From a checkpoint of a small transformer trained on Wikipedia.
Size: 10 layers, width 768, 12 heads of 64 (3 for keys and values), vocabulary 16384.
Architecture: no biases in attention or MLP, untied embeddings, normalized queries and keys.
Training: a variant of Muon for these matrices, 860M tokens, 6559 steps.
Each number is 128 + 24 x the weight over its row's rms, rounded and kept within 0 to 255. Layers, rows and columns count from 0. Numbers have three digits each. The size before them is the row's rms in percent of the matrix's.

# up: layer 6 MLP up, 3072x768, rms 0.084, rows 2601-2636, columns 576-767
# down: layer 6 MLP down (transposed), 3072x768, rms 0.0236, rows 2601-2636, columns 576-767
up2601 089:168119127155116141142111127146097074130128135131108127153142144147148165114163166106146121112136121130106132133157103124150094086117131144122134168171135100137069103113113120157122162123092146152119082104118123155138140117148108129122142151126122106142113137119139159139097163111103081093137138147097114139108098116141158102147117109112141136152118108093110128088121111110124144152114131123151129154134101146133092124089119120101119110178093129134121139089105142096061139136100166111099089131127121122112127165156172076151125104106112072128129111119148124115135149135099118155
down2601 086:123141109127120104159142089099082190123115154114168105142118126146133103136116136153111122078162160126126118102120150177162163142125124155114124132080134152126147076169083184100106114116141112155124151163110106108137162151098143130161138086109106127122113111120126105152133069143160114126123106132136131149088115134131119154108119087126129132129195131156118133149085127174104135123146140140098131147118164121109152127149123120140197166125122130140129124149127122138123108142160110137146174132150155161114102127138135164142115121138129122138099116151134132110109120114127109125
up2602 104:110094144118103154165103136134105138124104136155148142159120151137150141136148125114128087105141104099137116115121126169127091110138120136150112170161140124110128176117119144102125140143116155094107121126114145155151110135093116092138102129092157137091142089104131130137133097157171124165141149097131123140067118134101126161106120164138119158127146159175157112162147170149117123095127136144118112104148131154138101083127147119129131159137172099142116094129152183163173153127106136134088166146151102134120115124119137156139102176186125141149091103087124124075133116141150149143
down2602 105:102149149125140106120122130112162123105141105085127174158133156115112112169156138083106150149090139095142145152110136120150114133124133140075101153167102121142196128127152098110157112119102139102165123127142145122103113146160126106129119128098117158138153179108111105101136147162134127081082137123086137155128113080123157113155150108072129132146152119100087122101106138127162131136118149164104122087108144145092108110155100093102121107103092115089166118155086104059098105151122115171134106116074168162100148074166140133116129129133123134091145108134137127152116137148141117137
up2603 094:124159170117133094139109093109099135129141127122121173133086102111097090177123156136126129143168142161100144082139129093118100123132132091141143116106153123112138138108122148105165113103141143128116172124068089152161160102125106116127101128133169124163158163082106116130135097114124119113115152104098135130071145132127132133105092129144168111159053132147150102107162138119140139115107122101109083144164117093095121123117138124148149109128133111146102087154103136072151141137123135127112119091125113110146154148135123148142170146121084159169141108149112108119111131121161111100
down2603 097:141143070146155152104111123113115110113079161087179073137159128113129180131120108067116122079117122112167159124115124156156119142088073170133144088088142144116129150164137112138140133094165150140106107134132144107124142162140187173078164111134117079163122157136094122140159156119132136135139088161170144149062113124133110148167131104128112140116161150120136145137131138141130132137148125135154149129132112126089102108139098085096103151086137176108121186124131133131141115096109144111179100143118171127125134123131086106130107116135123176123102153133117081127158148114106164097
up2604 093:143166156158155099148130135127115112103128136213164128085141135144152110122124093110125141112093151122105142145051148126143099143184116130163137117097138118114098124144091151144140105125171153169109139129124137135143139140117093154127127143162123109104117119087169130115169088144155104156138163119085140127112141124123175150158187128145156133111124122140107134135115106128087134118131118106142115134134145164110160153115117134167104104180087135123116150132123138091124131104146129154084129156068099104136095119121071124165103143121072107178094116112142149133143135142130159177
down2604 094:107141166112156124147145093122116118116120108120145106141140142100161145123114127117129071107130145123122127086123120059070099108122164117109109145146133094112146080140118154139155081170188151105139097122140133130138097119130100155119131152076117131134092181181112164131136117143159104108174152176165096111139133097057115162159123137150121087107147135114132127084096162133143112126113112147090130145150135149111126144159133134074122091140142122128141126144138132107097083118153140128107098160087128161069115141123119144125183143153150145112084057131148143121141161119125121108
up2605 091:134101114134119145135174128146124120158184118170143110155150167113125120149149094137144094119075136136160148153105090178127129137116144150147140125116061105133170121158123164158087106116139112085109107161137131071133121140118091093175125152132153122148145140128139115126136134103174130132128135131107133123138096137120107143143146140103123092096144149151116131102132096160137135124100133121130143112139144086134134145145143128124148130144135133119111124150144176107111080165133162111135103109124148139116117164128104128138113144115093113128186150089180120111140079139172139140
down2605 096:159171147128152090138123111111130095091108096133111142125096127137133147144148110111079095139149131106142107069140148123133125141145159172132102172093186145208100135151122140123161127149149136149130134135143098125106080145147106133120147110131128113113116103130126163119173163106148104114074123140123152130100122118134156141157129188099124119138119103123178131116124153121157117159136177132130142122141141131126138187117115105110161106139153099111093116118112125120114065121128118150130138109093094119125106137158124101105135125112118161157109108108114142154111123088103120140
up2606 099:168154100131128118104119105141124145081091150115147191123100179120140130144109144090047155149086128124083135136136139128072148162099103130137133106136109135126145117161114120143119125167143180108136123134088164112175152132096120135122105175159127122141129125176142094128139096124125091124119111161130128115118114148110140137129126143148132104129147153100123174123096146111089139111119141144132135113111133097137110117132119126130137102125118108140133128103121098156106182121119110127133114089122119144133128167097134153156083141124139104121094153157151097117142111143100145114
down2606 103:107140187160144173118144126114156123121119120138173077114124122128097162129154150128166115140088157120142132100117159127152117138105124129148103138086124128114146171089099185116129128135121097154135108088145135095112125118109154086104134114099106150105089119103105114114141126124116142120091131140106109118132153107173131121130108137094075129116118091107153112142120122133126119144155141145137102161146112131115108131128141133144097111143135086154135158122169125103134151166125146177119153178104134129119115112144123110126191115104141129141149123115080145110152145102135095136
up2607 120:121136158135150159068146155139121105169168147069108111120132138154124153109131127160098124161137141083106129139149117107143133106143078125109116104157126136164137114152143126138137156136138176155110115139138111126118181133130134092134082110119161113114123124127132174129139112145180157125180141134127141132129112140126143106124104126104139146128148124138148136112138151130129139151162139132125138154145119171095113104118109122113116149123103168149125139115204133142093123110149127136142109145121155153109158083153139145183141147144138106092126110102131162108122091106119121150
down2607 111:118111146086094107181109086093108168101088117147124111100108078158112128130108127061158099093098111154108145111158106143107125130132193151120137177093068110129136134087158135143148113147156117126123176071163106126139104150141109186132125139106096136139118161162157081136126142113090099130145114103152100104117140117135097147147130090120134113147112164108083094111140129141144161131153103163102126110116150099164107133118169143099163116144143137088143094144099127105126155134078135125147136104146059126113077167093122107099112172118131161096125123128070115149172110095135137162
up2608 102:068170139123117122084089101134101149114102138173130151159142177188113122145153154138146128116112114126112152141100147145103151107091100122148103104129088148082143153112115117111123141144140176117082096157068147152130112152132110147126174159148094127099108112173124099112121137129131134111081137132116127137125140138105148148116132142155136109111119131141123125136144155142087122139123117138164154134148175102145135132091087132148157130138115162076103109126098135127142147156122109154153143134081106121168153115147127140117135131112124126137133106153114132146142146076142102103
down2608 101:166131143134124165163105157099110158121127125095174142114094135109102140120106102074072138124133105125166105106146123124137130109111150132113109104123197068129102086161132132118134138137131158158121116123144083106088112112174124139150113148142133172131115116131095114181065120153158123125139144124129152118106138129177133092086114128112102149176119152109123108116102120128145104113114155144090118101098139164123102136143155111139092111154148129164129134073091116156123073091104145140127100096175133092121102134131117125115156124151147151177135121109123134162085116145080138190
up2609 099:148160083176130106144127113113114100099080126154152097148098161118108149123117176085089157157116171178137131189160153136136102139162139115132105153146144124112118155142134127132147132107100146120138150114105166141110102148121106116150119132134148121178099137099133118109138153159146146113133119122153116152129129139130137148095109140100087105099104175126091105120146118104089153151137109119112135169158116118130134111121155089156125169098076126096150120113150143136154114147116133116147144119115097129178175104170125127145116120127145116152090134102125175140116134132185141119
down2609 096:109115126107116098149131136157132112136169113103092201159190133124175131148104102135114117154140083083120109094115102114123127159140154116118118083133062150127109093129124164094099142130151137164138111165154128137124087174132132151157143133145159138141158109127131136102161125125119111136136097147096128143134136135118097101140126136141138139143127152106154154123130128172170136148089128187136156091136094152157139180115133158122115109157118101121107124144125097114161144164186128137130118102192153122144082149108165107106148177148127142133133136140141125171087146145107105116
up2610 077:123144145127142114102174157144095153145143181086115148107132112145115097118112085073144133130141124138108109117147145139145140123110089129155125114147147104113126108118134106103116168080090134086074133096115158152135135132113153082059090124132130121076170111149099062125111103156106145128146153179156136107099084170116138090121123117149109209106164136129106129108152109171136145152177117140142115111127130145131121113130136150096098142104115118097107106163130144112113123133155152151124139099133174122168119150158106132162113117177133146127110129106118091118142138115159151127
down2610 082:104107093128130134146094090138124127146108095172122106132120092055065128133149152165140143102106112095082144112114157152161116110132116145120171131130120167146110128134091147126093114197134129123113096133160176116151119172165127141152102127077162113156117132092104196080105171099124095116109139121103106110137129129134145113162176091075123098152134135131109125136128145138124121127143131119130128123139149097116143100128099127122094119134137147133124154094105098134130122107124135152159091124147118114121089121130113143175143148125110106106116173158124096086110136083147145141
up2611 128:104133125118138086135091134135121102112153144127138144114134139148156146133103143118127103081128095160113111136103204144110101146160131114130097121092121063144123167112125111152155155127145111155112157125081145168157154168130131148096138144116133128133130083143136072109123095117090146147147096124141099093149155144146111146129112099130132106120118148121159091145132177106085115096106141120145100145157091081155100110140131162128097139129163132131156125152150156107149129089126109086148122109089148114163114144099105096146134156081105152132161148134097113167126116105102135077
down2611 121:162092129183128154130104130096109129104157117153061107197118137127100127097115110147165159142124160130154119138116023139156098132114139127123098101096126147118085138169149100128168157110126150079138093109137127109121136117113131112156139094170134115105091112111139109110159114094120131103156109123166113107126125146107154129181139089111152114161125137082117141151154123102104107137144077116125111106180148158160064149109135127149138142116150179110158095136090099106142107162141155141156107148097141156143117140131150125112100187138100066113131162133159149118110112146130122124
up2612 117:133106123097135134117115117118101138104118163088135105147152125111102087097131130089101143105163107140125139103154166109100171150117136148096102153130137122128125143151122143134102071134148176126116169125146077085133097143100117104136175099113101122131135100152109141161103122112139127149146129119121134126148104104108139113127131137140140118122142177149134138140093107127102079129111123153134111136137107123119146068102160098144156138168114138166185107139100145130130152106158130149139113091115116110148061114117110116117129159142094136137134132165077139096161146125132160129
down2612 111:122171147163078139156117179118108102140106134150167128104123158097136140134114105141129120158135091173134131115120152162130100112159107117149151100145129120130147157099138144115150127156142123124078129110121157151168149122099145096148115122108113122132121118155125119127155147132120110098143156167164125155117183144142131117141133082119188182148118143154131133148140157135156143146094106165132123137147126072175149146153120122138154114147080120138116100116144087103144116109131151149122140143154120126095150123151120149110107128125130156102105156092144126131075083110116134139
up2613 116:114101110156119129132135128102143104120118132123133128175099130132094088129118117155152101150110163161094118120102160102123123166127086142128110132107151130136107146147127147143111111175141098145099133118134078108146112117156127104142118107135174105103122093140161149161129080154114091081125118105106153100089144164117118107112147136079115158114156132089123148126083134183116154150106093048116158128111104123132094138135112076119153117124133125083135148091119121131157114111097127090135096102155162120137122130120159096085080151136136163126110157121125175139141158160152134131
down2613 114:149111113084141141154140145114177114124133180101120113114154143162161171120181147157128135060159114129105107124194123152118133111100128106110132165136100133130111121150101141137131118130105117158119094121124141137114143123114083112142112120147076150136139119126109157103126182101107125169146162129176142133153138102149142129138100156192176128122116153157101093112117127091177127115156141183187125148141137110125159095120104130109130141149082143130165090131162143127141161116120101120126145134165114125148148099185110135152127142119117117110103134135165125135139156115107115140
up2614 081:121150118095136115133103132167142141137171081125133162117107145108093136140143130136113100179158129131103152124111116125129139141127146135109119108129092114130131118122161098139110126140128146138116151135150146134145143118117111174085131113116128141176147118129131092132107104123171153111115166161164134152141156187168087109093166073113117145102101118113138081086139145139156144098083132104122132096086144141150142125135169151085131067130138099163140137110102164146114116115170108146143133142134160120118098134090105109120135123153198111088123137079082079101124143123074142182
down2614 083:145113122157097137122152122131083135144110126123149106156113145127149131129098141170122125136129107163134124129150124146121127129137138098126210143102160137155114116102129142136120116084106121099125104153159111155148097085157144130175096115146108110069151133139134154115145148135123105138127126185105177135135080126126143109137079138138146098145110152076183145119109099111125135162116127122128124130125116107117117130123096124175110146153140134087166115121181105127135135136126145091066124140120094137132135155153155141144104183112110149173139104131153149149149131120138123091
up2615 078:140181161078116137150062117145146125121093142108131127108134147143118148121123140106118125151161122150098133122111120131136094154150136114174107115118136108154140110151164123137116135141097125116119131102140132064120127151106158133143130099193159137082136140137135110151091168120124159121131159146121142120064139172126135129083131100131137122112105107146161118221121133176114157087086121128125112103101095165134156113128160168156135156172118137097128155119138154089130157136114129161152099156128152139139115169120127101133113099097143151148140145107131142144150098097100152169
down2615 079:140133099083108137161154108082137112139134143169095130174131105092134096089081100150131087140101147124134103139096126135135130086123103090121142140106125153106117134152128168127133128131111145134154154142117113178108164105159094122115121166112121105132110067130118152096112126133116097146101116133143138118160193089176150153124126131114147151113155178106120189091110152112103134162170099108144092130117122121123105147158151124111111126113123114128113120124090139120109154068159146148168131141104104157133132097138144169127119122154113142117096148149158096128099117114151102157
up2616 076:131099153054121119126134137106157158137119197125137125115137179160148114103135148111107135147101163147101122101146126121127125144153083132099158114097133144125069122135101131130082105142150162128143108130110146159079128123150126152140119103116138122136142137126129114137171119139121135140122116078108187129113130162111135112145158085142107122108111142131123105164168099175075144180121142140164171135143110133143108139077132142113121126124113116152110065132116149152111112173085106146170157114160153140120162100145105111121159110101103158171118102133133130136138109098127055144
down2616 077:128105097164111123107114112098073119161163113144104127176124146112101108125100133172137132113170099085143115130146107121138146123117135135164143107189102173127141096128128137140118165076138100106168130173124161099160145157098156151119089120107112148166102134083123115103116132087179141143144099137122121084111115131160113134119089137094117097149143114089096140073079139159142164095148098164139162161121102097116129111134143113129167166095174114125119168126150106142130158048118166125092154121130123128133137161139105145111129122137200115129182160114137148124150111146122118147
up2617 096:148135098155107124085177129110124114140114144135174160142129118132057127109124112100147116101130107136113108132174157099132140100141170122165054169146093163112109116130123104154116100124188112132134088148131121109160143138108131116116145145140155141141133140120134140092101147091118117131135117143117138107145158135148106188133142134144178123133111120150141096131139122085138157100153121118105129107114145168088133118102101115137106134116138147137138115110164101128162093126184116162128129147106182126124106154129126135156108137146120119088158104141131107108131080103090164118
down2617 099:110126127081166116095121128110121169150107119125128140133154131088096131087128137119108155133131141177132118086122165141139187158136155149115155126101129089110113114130143136147120146123124121114106118151098097107124121107066108130163129130103088135093105108094091097142141123155152173142126127147122108140105123109083159113092150095155107104092102092157143147122145081119161140096119116128094109164133102129154168101113150086102113125127130150116135145135130134156137142087150142092167126078151120161125116112156125131105134096127151136147161133144140162161111132132116157109
up2618 111:127107118156123104128167134119121151118148151142137095088131119149122109118149067103126127135145140115123136137129053130141126135097129126147086129121134151102191120122179127078154133147109100163114162118143139126149122119182124136109105131131158164124128143088127136105125124188089136136112131132093111150124074150122118137137118119084132134106135089118140141130094118139122124116112132135115114107116118137146146137091125125167094096165224100123117151147160143136155105148166160106098125148120138077190147104132098098084103143155119127129113154150125106113173152146105143106
down2618 108:150142116123124138105102116146116144145129132161104139151106095169120121109134105132118127131147126112117142114151140124151114164165143107139108135114147113074116118165166143166114121152150102103162135152154117162150122153126120132124136111103128061136114137169113118132182133116157156129134141133159090104127158124144146095167121129138132112141107107118126146141139113135072142102148116107129133175160088153135118169172095082089119112144109115106116134115103107123118104134121085110127122158137123105090053128143120116141102100121151123153101136081107146133143172148119107186
up2619 094:115142125142124140113099151147118186145114136112117152116121141120114134100102164089091109131144088144123128157110121155136082167143121163125123147137116117117098122128188111094084141132129098133143140111145146111176163105108172138123098133116128113105173135111143126138159155159138103102137131122098113085149138116125115137078135070131154121138132087119114109094132133128156113141157153113125151135138108108123129122078127138158069096096107099133102119163158155134077091144084120104129132128091106098093166145160147123132115161089110142133073126148117125098127078149143149118
down2619 093:130168151129137108122120131101150130085109122147156137110149101074119133159140120185122141101112143152142153101151153126111166111101133117109132109115081114109117118170130154155137106108174111130108100165138174173124102126130102137167124161137151151167127122142131138155105143126143153133117127101169145158166135163113128121131126117085100166151132104102157146083118147101063083162179142158139148116093125150115095108153098110129173102130121138117128135116106139133115138143116092169178117126127124146153090135123097150135184119156110135093132104127081065117123137130116142134
up2620 086:106141137111124164119168149136151106145167126104158154144088164072165084106149183116156150131095185107123161129178127142129127160149095129130114141131150080111141170107110119083136143105138130152105106148138141139122151153155100127106097151136104145101119105105108148111128133164113149107129123174150120130113134113132067111102089181106123113116127110116083149114135139143108114134109137106138114117072147159077132185151093098109131111122137147155105115105122114143136109123102123113110144128109105101148148088173109110136112133179093131144122143155163137098166155120137099111
down2620 091:141128114149099128105109143130132114140106099161079115085129100153117164160161112136127140146142103138098093104131145140106160127132164090129142121107085127105152133132115117122092134134145147114159165182122127153076130101123116120144118101199128109152124132144191080155140166129169137133131118122091154132099118149149159132138134135135164183135124156098170140122142115108157136155102079094110131116129101139152120127179147109126110139066112118101153113158122161104115104100099124126167080156162116146077146118124148170133119124095188149124150116110120083157109130140161146099
up2621 100:162107113153131136109129167102129137167143187150118164110112166072124093100099058109171138093132123112170114143120143110078138077184112135127082108145131124101128140135136112157131098110135167080152153108126113114155164151107140125157129125164146114125150141134137131118153167134170179125122113113127149134163121149165133131120178113106109092115117156127113131144109099145125153151129106149115137106156155111113079112102110106143116107118135175096118125093153136150119131115141071154107121102150157147125137102122088114128156111119158135117088178126156132116108119161118101087
down2621 102:131165138119157103129119151089102117119096115114108079164097141125082108110155175139139124119119136137106124152145122143128140161090108115125110131145142119117139098142111107068157188094119103122129143132116134113090141151108129121129133111119121114126120116078052087104077121141107103138159130124148132120096125098160165110088102124156127179112123127140085148134098115148145108116173141095148122155122108131168157123164134119117130167139121133174140122132114154157164153140085141114122137113112151147088099133135132135136141156125159132130150139136155119144138133126127127144
up2622 092:116127143138129115131130147114133125103136079136109096114126106130148120136120117107129142138114164127134129109106145107117085115163135082130148105113103095109139107084101112150155099165125140118123127102128097076118115175146144116045151158127094107144148119146140093115161101157123106122134152102139111143131065108149130134109126115114143140127139120109107156103089162128120114147125111088113116089138173131117170174169135126123093087193153101107122175106163094106140105100151147106130103198086136109102131085135076135135112101096087108162120143128139150135116132180109108149
down2622 093:125159114126122182135113080153156091109134121161122091135121140129146140082105138132098136137131105125162153122148105123146138150139132179106125132145119086162143108156144119159056124100145112088137122098132125175125144079136162171134083149081115158127084138117127154094150180098137090123157120122120140157167143108085123142136120135125160115140128158158127090108138107118158108098128079125110117152138099122140124094135112122134147147125158155085099129139112186155141137120121119135133140116125116136109170151080131113106117111127147133083147122146114101156129106102127142128
up2623 114:133187149175128125153116144129124143163134114118102088133159106147129137093180087164191091090156096109128126136101138124168115129127127148133088115119121137150134158151124102120137153100125154123148127118137163088116130109165120135099155124124098082126123144151182108179152160114121141187130097138167131132118168141159121143154113136119158184153097140141133135153147138140148092126137114079123132102105113125149135132115135130154123117160099134123115116096106116144156089125125130149123121119129145130124060139097135139129184158103135147106161168122109123084114162119119113120
down2623 108:140093120074124122109094122158160136105153138089094134115124113061136111121083108107086102161126116178121128150148150149128167174166119074156170124127089165138127116134144146097113114129155113137118148104168123124115149108151125146124132159136145134129132103124152167105098138181124150113071130126127124107142136112110130123112106105133152047079136120127099127094125120153106150087115134115136172106118120122125116073116096084125145138135141143086099152134107080108108165109100135101140110115121114148121108148174112123129078160149148148145104163155125152117135137111095084100
up2624 111:118091106102130138111125169129185111123109125179125137117131127081115120150152129124072117150091107106152133134162154158133110130157119123121142104170126113122110137107147067106101149116106163145121106152128146104149123107151067152143111158192133124122101120156118140123093127117151162091167138135118175128153146127139161133103122108145141125116114130132115145115134143118126132127142114110126118146159121111091119101118122099138106114120113164123136121097150117143107073110067152142148110123163138114142136104176160086108132076158133155112170166148136114094155177062088116110
down2624 118:126102133107095111150124133156118154130082135134107149147096145108132166117114118144133133137181144110145113134112156111084126152171067099166133146091116147143120139179092089109152096151110174129100164149108112181118132125154119095177132114153158141086119123129094128119078139114128128131101139101072116148120146098110112134144145115146093086128093123101155138133142166116079134137114115111092125110122109181131142139107122123141158140151159140143130154112105089102133120148094147145108152121152136139133115111139142094169140104138200144150121142145092150117125095169139083162
up2625 111:102096115163126148138141136117114089128094131092120104134135127146113100155142107053143153132152158154125143117125161094150144099098113132147132123157137103125127156147154133107115119097096106140110150148139113114153158129128144102164158111169104106079097166120098098120082105106151128119167152124173110117138128125162112129093111106151121099117116124091124116137161112171121136151141119115116086143117112112141139147114095119130118127109145110170135147107134106110188133133119168137115124146152125165160153126129161124128114126125136117127130094123121137114139117087170124166
down2625 106:164118172114158129090080125129135135091143143154165160120129125126088142149117188161089128131111102112137134147131120159092122152133161179108072163119103139111138128126104145181135149129127133100151116145134116140121090103138141117109140149109153116143133109137126126158181121129103123124158120103140156087159148112124155141169118164077155157191126133117120137112131172133123144121171147151145145115116120114117108119146148095144123126159137121067127135128141156151088131128128092137119045146115104109081117128133127123139131166119146123103144147176129131157122125131102147130
up2626 096:133102163116109170135154128128151140148146123137140106113125111128175136139140134111124120124131098143132107159144114130122131158115134143128152120096111155116115126129132140117164158121125098136162108157122092132136083152130123091136095178144145086140101112143130116110129083129124115141137113092130157114160104103110125080104093160140134141055114127110121104123140128091164126110145106129132148136139133123130144135105124126131120113108125138155145124179135167152117108157122117154133156174093121143158136118137165102162139144119117131103169116069117089124138124153160130120
down2626 093:103116107125135076109097125124143132093145151156130131119118110114129146132133151134128091159137106119129158110101118114130104111148085102108112174160079146109122120129137145099114118131141114068105129140133157143150140103140101138142116114136155149154109115102096114134145118103122121143167156160144125130121137142174089130130143123174134117112119106116136153144094109117103110128143188125137144155116161115142075150109117141143131125127176116136099125119133107106157153111150114162129135074159156137073103128114137094149087136127120111127127136152146135149140131111084093147
up2627 102:126128155121127160172155156153129121136120105137127130173118107110130118128157185105127175104112152115154145133121137127152130120113082150110109088080121103127152088112141131107112133147160132109141126119107122104105106159155145162096150144117095114144145142166158140127129073163149158145150152135089156114112182132108091144097109139171141119092074126109133135140149098161101135136125109131122126116100126154138108118116155141094161124083107136102118080124148124128127122149140114100072143136123115135139144111184089145103145141137105148130121145125070194136132161158120106123
down2627 103:130131143181120116108117104129116136107125130116130150114150130134087153094147068114150114155189131146178101120145110141127152111163109130109169124115136145142105131095112146140130135104090134153104135132159147134118144084129121142161145154113143138169125141134130148120139173133131129111081134131164125134136121126132141158133100114050130190146155115166129136153139129144118148124149116110125116151150127130118110109129091134137123097110101139128139147117085124126097141136158068138154095156120131140089088121086119128138155139150143161138149134147148104122082046106114108144
up2628 119:125117101097108169150152128148104119140155086142105150120121155114119093076139158128085138163100111143117126098129142148131128114116089121134105140146163111080108133192125117161132087151146119108111130147173108118161155151136130107192119143131105144073131101133113148158137162133135162089133208150157126123144112150111128166116143106120115115124106143151154125095115138148118149102154113112168112109095128143138143132095100130108185087148120134138121157113137138123134148101109131144128135095089076120126108083127133093144081113123161132129154102154159126169164124113131082169
down2628 117:121140122148118100151107139123132114112116140137151116137098098136129168154100132106154136088162156123127133170122145107125100139124123104130146172138113095129166108069091104157127131094087145106127106127085150144085130130096139148072100117199142123165171156130149109157103104129113158104109112115141070112174152111168137097101121150118180146123150114088095122179164113102169135108142153109067118134142137116123099139155155114143075153099126112127152090144109147112111135152132165110109119126146155124143146147112146161143153095111131113103129160118124095099077164144118165104
up2629 107:148149105102122169147151127137152137132136145148108103116124120143109140102134123229183158124128152134133130152126132126124175117136125136079097084155145144094159145122103139093148151127114135119113096125132133113120095131135123133118107115126146157176128146155133160172081158112139108142195139084126132062149115159144126147136142129098113156112131154082119149119107126130107115132141139110121102103112102150135126139079145106137168136174160141137164117128127121136081093121149099109149151126143125161120076144089118109119100144104146141167127089092119137104148148151109107144
down2629 106:077091154127156101117113149149112138126144117086103143141167144193150110122114117068146070123174149124148126154169077109130134124147100103099140104144121134158131132146139115129116128131151108078120158116154114186156131138164148136109155151150135127104127075116104131107153087147132164163136118157098133145140114123130133112133144155138145129141104138120157133107068136127135095095164131099083100146151155112130149130177111130164161140101100102067140136191171146111138098118135131123112133121094171149138128122149136082122106094124137127152136095139105119142108068121119122099
up2630 087:138143132140104094122116087104104132113123104125134163135152129118120138165122109148166151150114100139141090147102114151143092143123154152132170112117086146151118131119131123113137124108121188136108078137131138128129084133104163088117101125129138073145115134105133134102138127164159116132123089124118105131124117158164149111104139090143100107144110117103145172107165154113153149116090127172131125105055082093173120161123116165148142144139123112089114109118132112165105146150114128135123107124178137105149094139144095132144076122132149122124121123118091128119118135093123125168
down2630 091:147123125099130147154127128130107114114131145122154123079128151100108150094145121123070135114142162101070170086122113123121111124144069097109122119148144105102168144123141123099138124141126143117131166116079121149106170111104116130104128104121121161129163145137151114087146145137110149144084165176156157130168137090114088128157108136121162142135113105049074084179116137109141112168155137136144160167152130143103137098138120118123140153122107139167156140122129118035149140110162181164115175156099115135158102116099128110135155142059120123095084118095110158160139131123124099124
up2631 096:120079147103134129136141128148171091107107121124128112116127100154161178145070136100094127132118123122091126148139156098077104116091121153135119104119130179124118154139154155147144155163159122170133117094137077130172107118140106136131128148121158127117177169136155106179118104131095149135164109124111106137165091164126145107154057130133121118132094120109162148148128188127151084155142094179165115105167139094108118144118155120138113120120114104111151105144103141178105117117158147094157120120114138152117140113139151117086124138141141116089122142136148140157177145134148097107
down2631 096:120150144119118150103132136118142165165156105102148123130133161085119105126147140183114114153165105144130110127110124129152082152122131131128131149157122115136172091123128097094132150121111120112154138134143146131088137142108137100119144126139149083169115104127120120115096127173139106109086143137119150158087131074169140158111136098140146169164156119109123137127135084139122114137136126074090129140143173141152162140121157138135124137148148105135081136099151079107148112151117072171132195160103140072156114163086125107145143089142133133158131154103109110146126157149116111129
up2632 115:130144114160195167167130107130163178132161160111183138106110122187140108112164092162100126190121133096126108094127128108123142095167130149151121153150106133134174124108121164087205091115132135142079104129148141188095136096103124085137151088140122109118123135099102125099184140132103113137096109109152110184133134130132140110110117190132122134121166117133116071137105126116147153136124137159131126126140133144144168107133114114180166139113122102082125102129107112131165148142121162139096133125118111134116102105110076120149167145144116114133139100122085133117120153131122132087
down2632 113:147158122110094124109128140159090064133116161158106149159164156121135178114109145158135162125104141119099132129142090167109127164097110140139116125133138120111089115098122122149155146130110113118136141148121077082154148140106118123142093131133098148145119155129124133114135130160145118123077103127089143105163138111110130129142130112112123122150098129128117135157142142144120114125128129144124146094143129140139148146144150140127123176111152096109128149151177130145101149117121149171124128093149141179095161110147119116103116154105144115093147139152119126148154135162129143123
up2633 105:130129127141139155098128155143163157106147115153131156124124141132129133102184106120104134095122173123117122122137148106129153174117136125084106107123123126089162151099142104143105122137114156157132105123099107100086101105093100108103131102180120156159112136083134109148097112106127114164093117126117138097110144118145147119116154125157157166131121093094110154132107123122144110132151147174105174131114133081147110122148125121154097101121129128118130106110082122133098122094121058116139094085156074152114104105120126161103087136123137147141168089145115127087143116077133143148
down2633 106:164149109117150173131115102076108136168150126044144129153158125091159121131122145140185193149142118142138119142168139156115142093128148140121116120144160131141140135113120169085172102139140137146179152135135151144123186143134168176133120124133087174128123142156108147125121171161141162142146087133163127107130082133123136144124150095117121079074159123106114101121146197091111136131130125080157115143161118147127130109145126122128146129097127127159124110098139128147160148128164148083127177132163093090082170111122144127119161135122125148099103088122166155157124097125136106095
up2634 098:146158094165141115118111111097113151090105131169160138129130131154105117138126071140150140086147104093143155102132157096098124128150115126112150082133124105121126143143167134107099129129102107108155139165159134101136071132105098154158177138118160077087124149123151163100139156159122111096142116142142123161148098147100160170155147110122109114096138102162152112113137114086141101155130140122137102111094135172135075134153119140103123067132140118192102164084122183134128127156115117114119080054142138105151118097128138130103133075118122131111158133103134124174133080097060079120
down2634 101:159135139162128133141107144116163146142107089091088148138121120102120117098115172106110167167097129146083119113077133140152135139127151087102098142078141150127126087166105111131162101131145177139150141122153139155130158169122136100106155108141132155129124142123166160145122104103171168148146091097134110076129127156115117090094106144093132138107114128120149131140154096135138114129098146139138169155092133123130138126101129098109113096106100141121141122154158117146130118102110109198103116205148107158131129106124123109155121130155126090123100153127130127116121148140094124123
up2635 086:139154146077138159128146150140128087115132115083137152112162119125092113101114146138128123116119135125151117139136127129143142157108130142109084136156147156129138156112132102115157117107116156056165118105138121152159105143095147126125131079174157136103124123093134125122129136093103123134129126131104100150132129100160068116155130110117118101139102121106137132090156118110107153097118105151126118131146176149176091119117171122090136124126121103103119137148113131145109123093134116151115129087127157143165135125108160134123128119131135099133174114116097108177165142139111146145
down2635 088:108111114138164093076122084114140131129136141149109113133087110151129128141153149140146132130151127118119118130093131097139083127137086118153186127112059108135096140135156145147129141093110117182090133125121127120133112142132123154113105142089102102168121158120160135095143128116160142162131182142161121120127170137123146093094113145121118118099146166116104125185137130152124102124135132089135137148146079111134180115125128145127112148120103154148117119105132148118133171157096134088132093133111119118104138107141117091105149103150166102105136142116120109115143130132164129117
up2636 102:151102144126133113103102115105143126104148155143136142114172121156148107120121164125143087138112101150088121124106118104138124116092136108120080108124086188103136130155159131159127123124143168101128169101139122119128075095130115164105091104125149130132130132145170080105133149127124142109126154122113159140123158100118139169140112119100133156149070139133176169156098106153122105116127132096108155174123151146136115135179103114181122143191147105133112139120104134167119146089104091082148142164128061087161109123172114111174133160158139112122125136160100137090133186148098126127
down2636 097:178127137129141129126173141125136106188124114122144120190106103104115161128155106120137136127132115118144138117139176117137142170168136146134145138107147075152096111114087124121113122122120092112122103132134154148151212165135137158116158140128140110113166233135119163135161106145152116143106102120165135148135106127128133148117123159064117093114141133109103116149161113109134118083081146147123115070142116086079138155051136148086108114085119159072158119138141098114164145144156134182105123103164115114131125111101140176100140109123127115095156171139169128131112088141087082141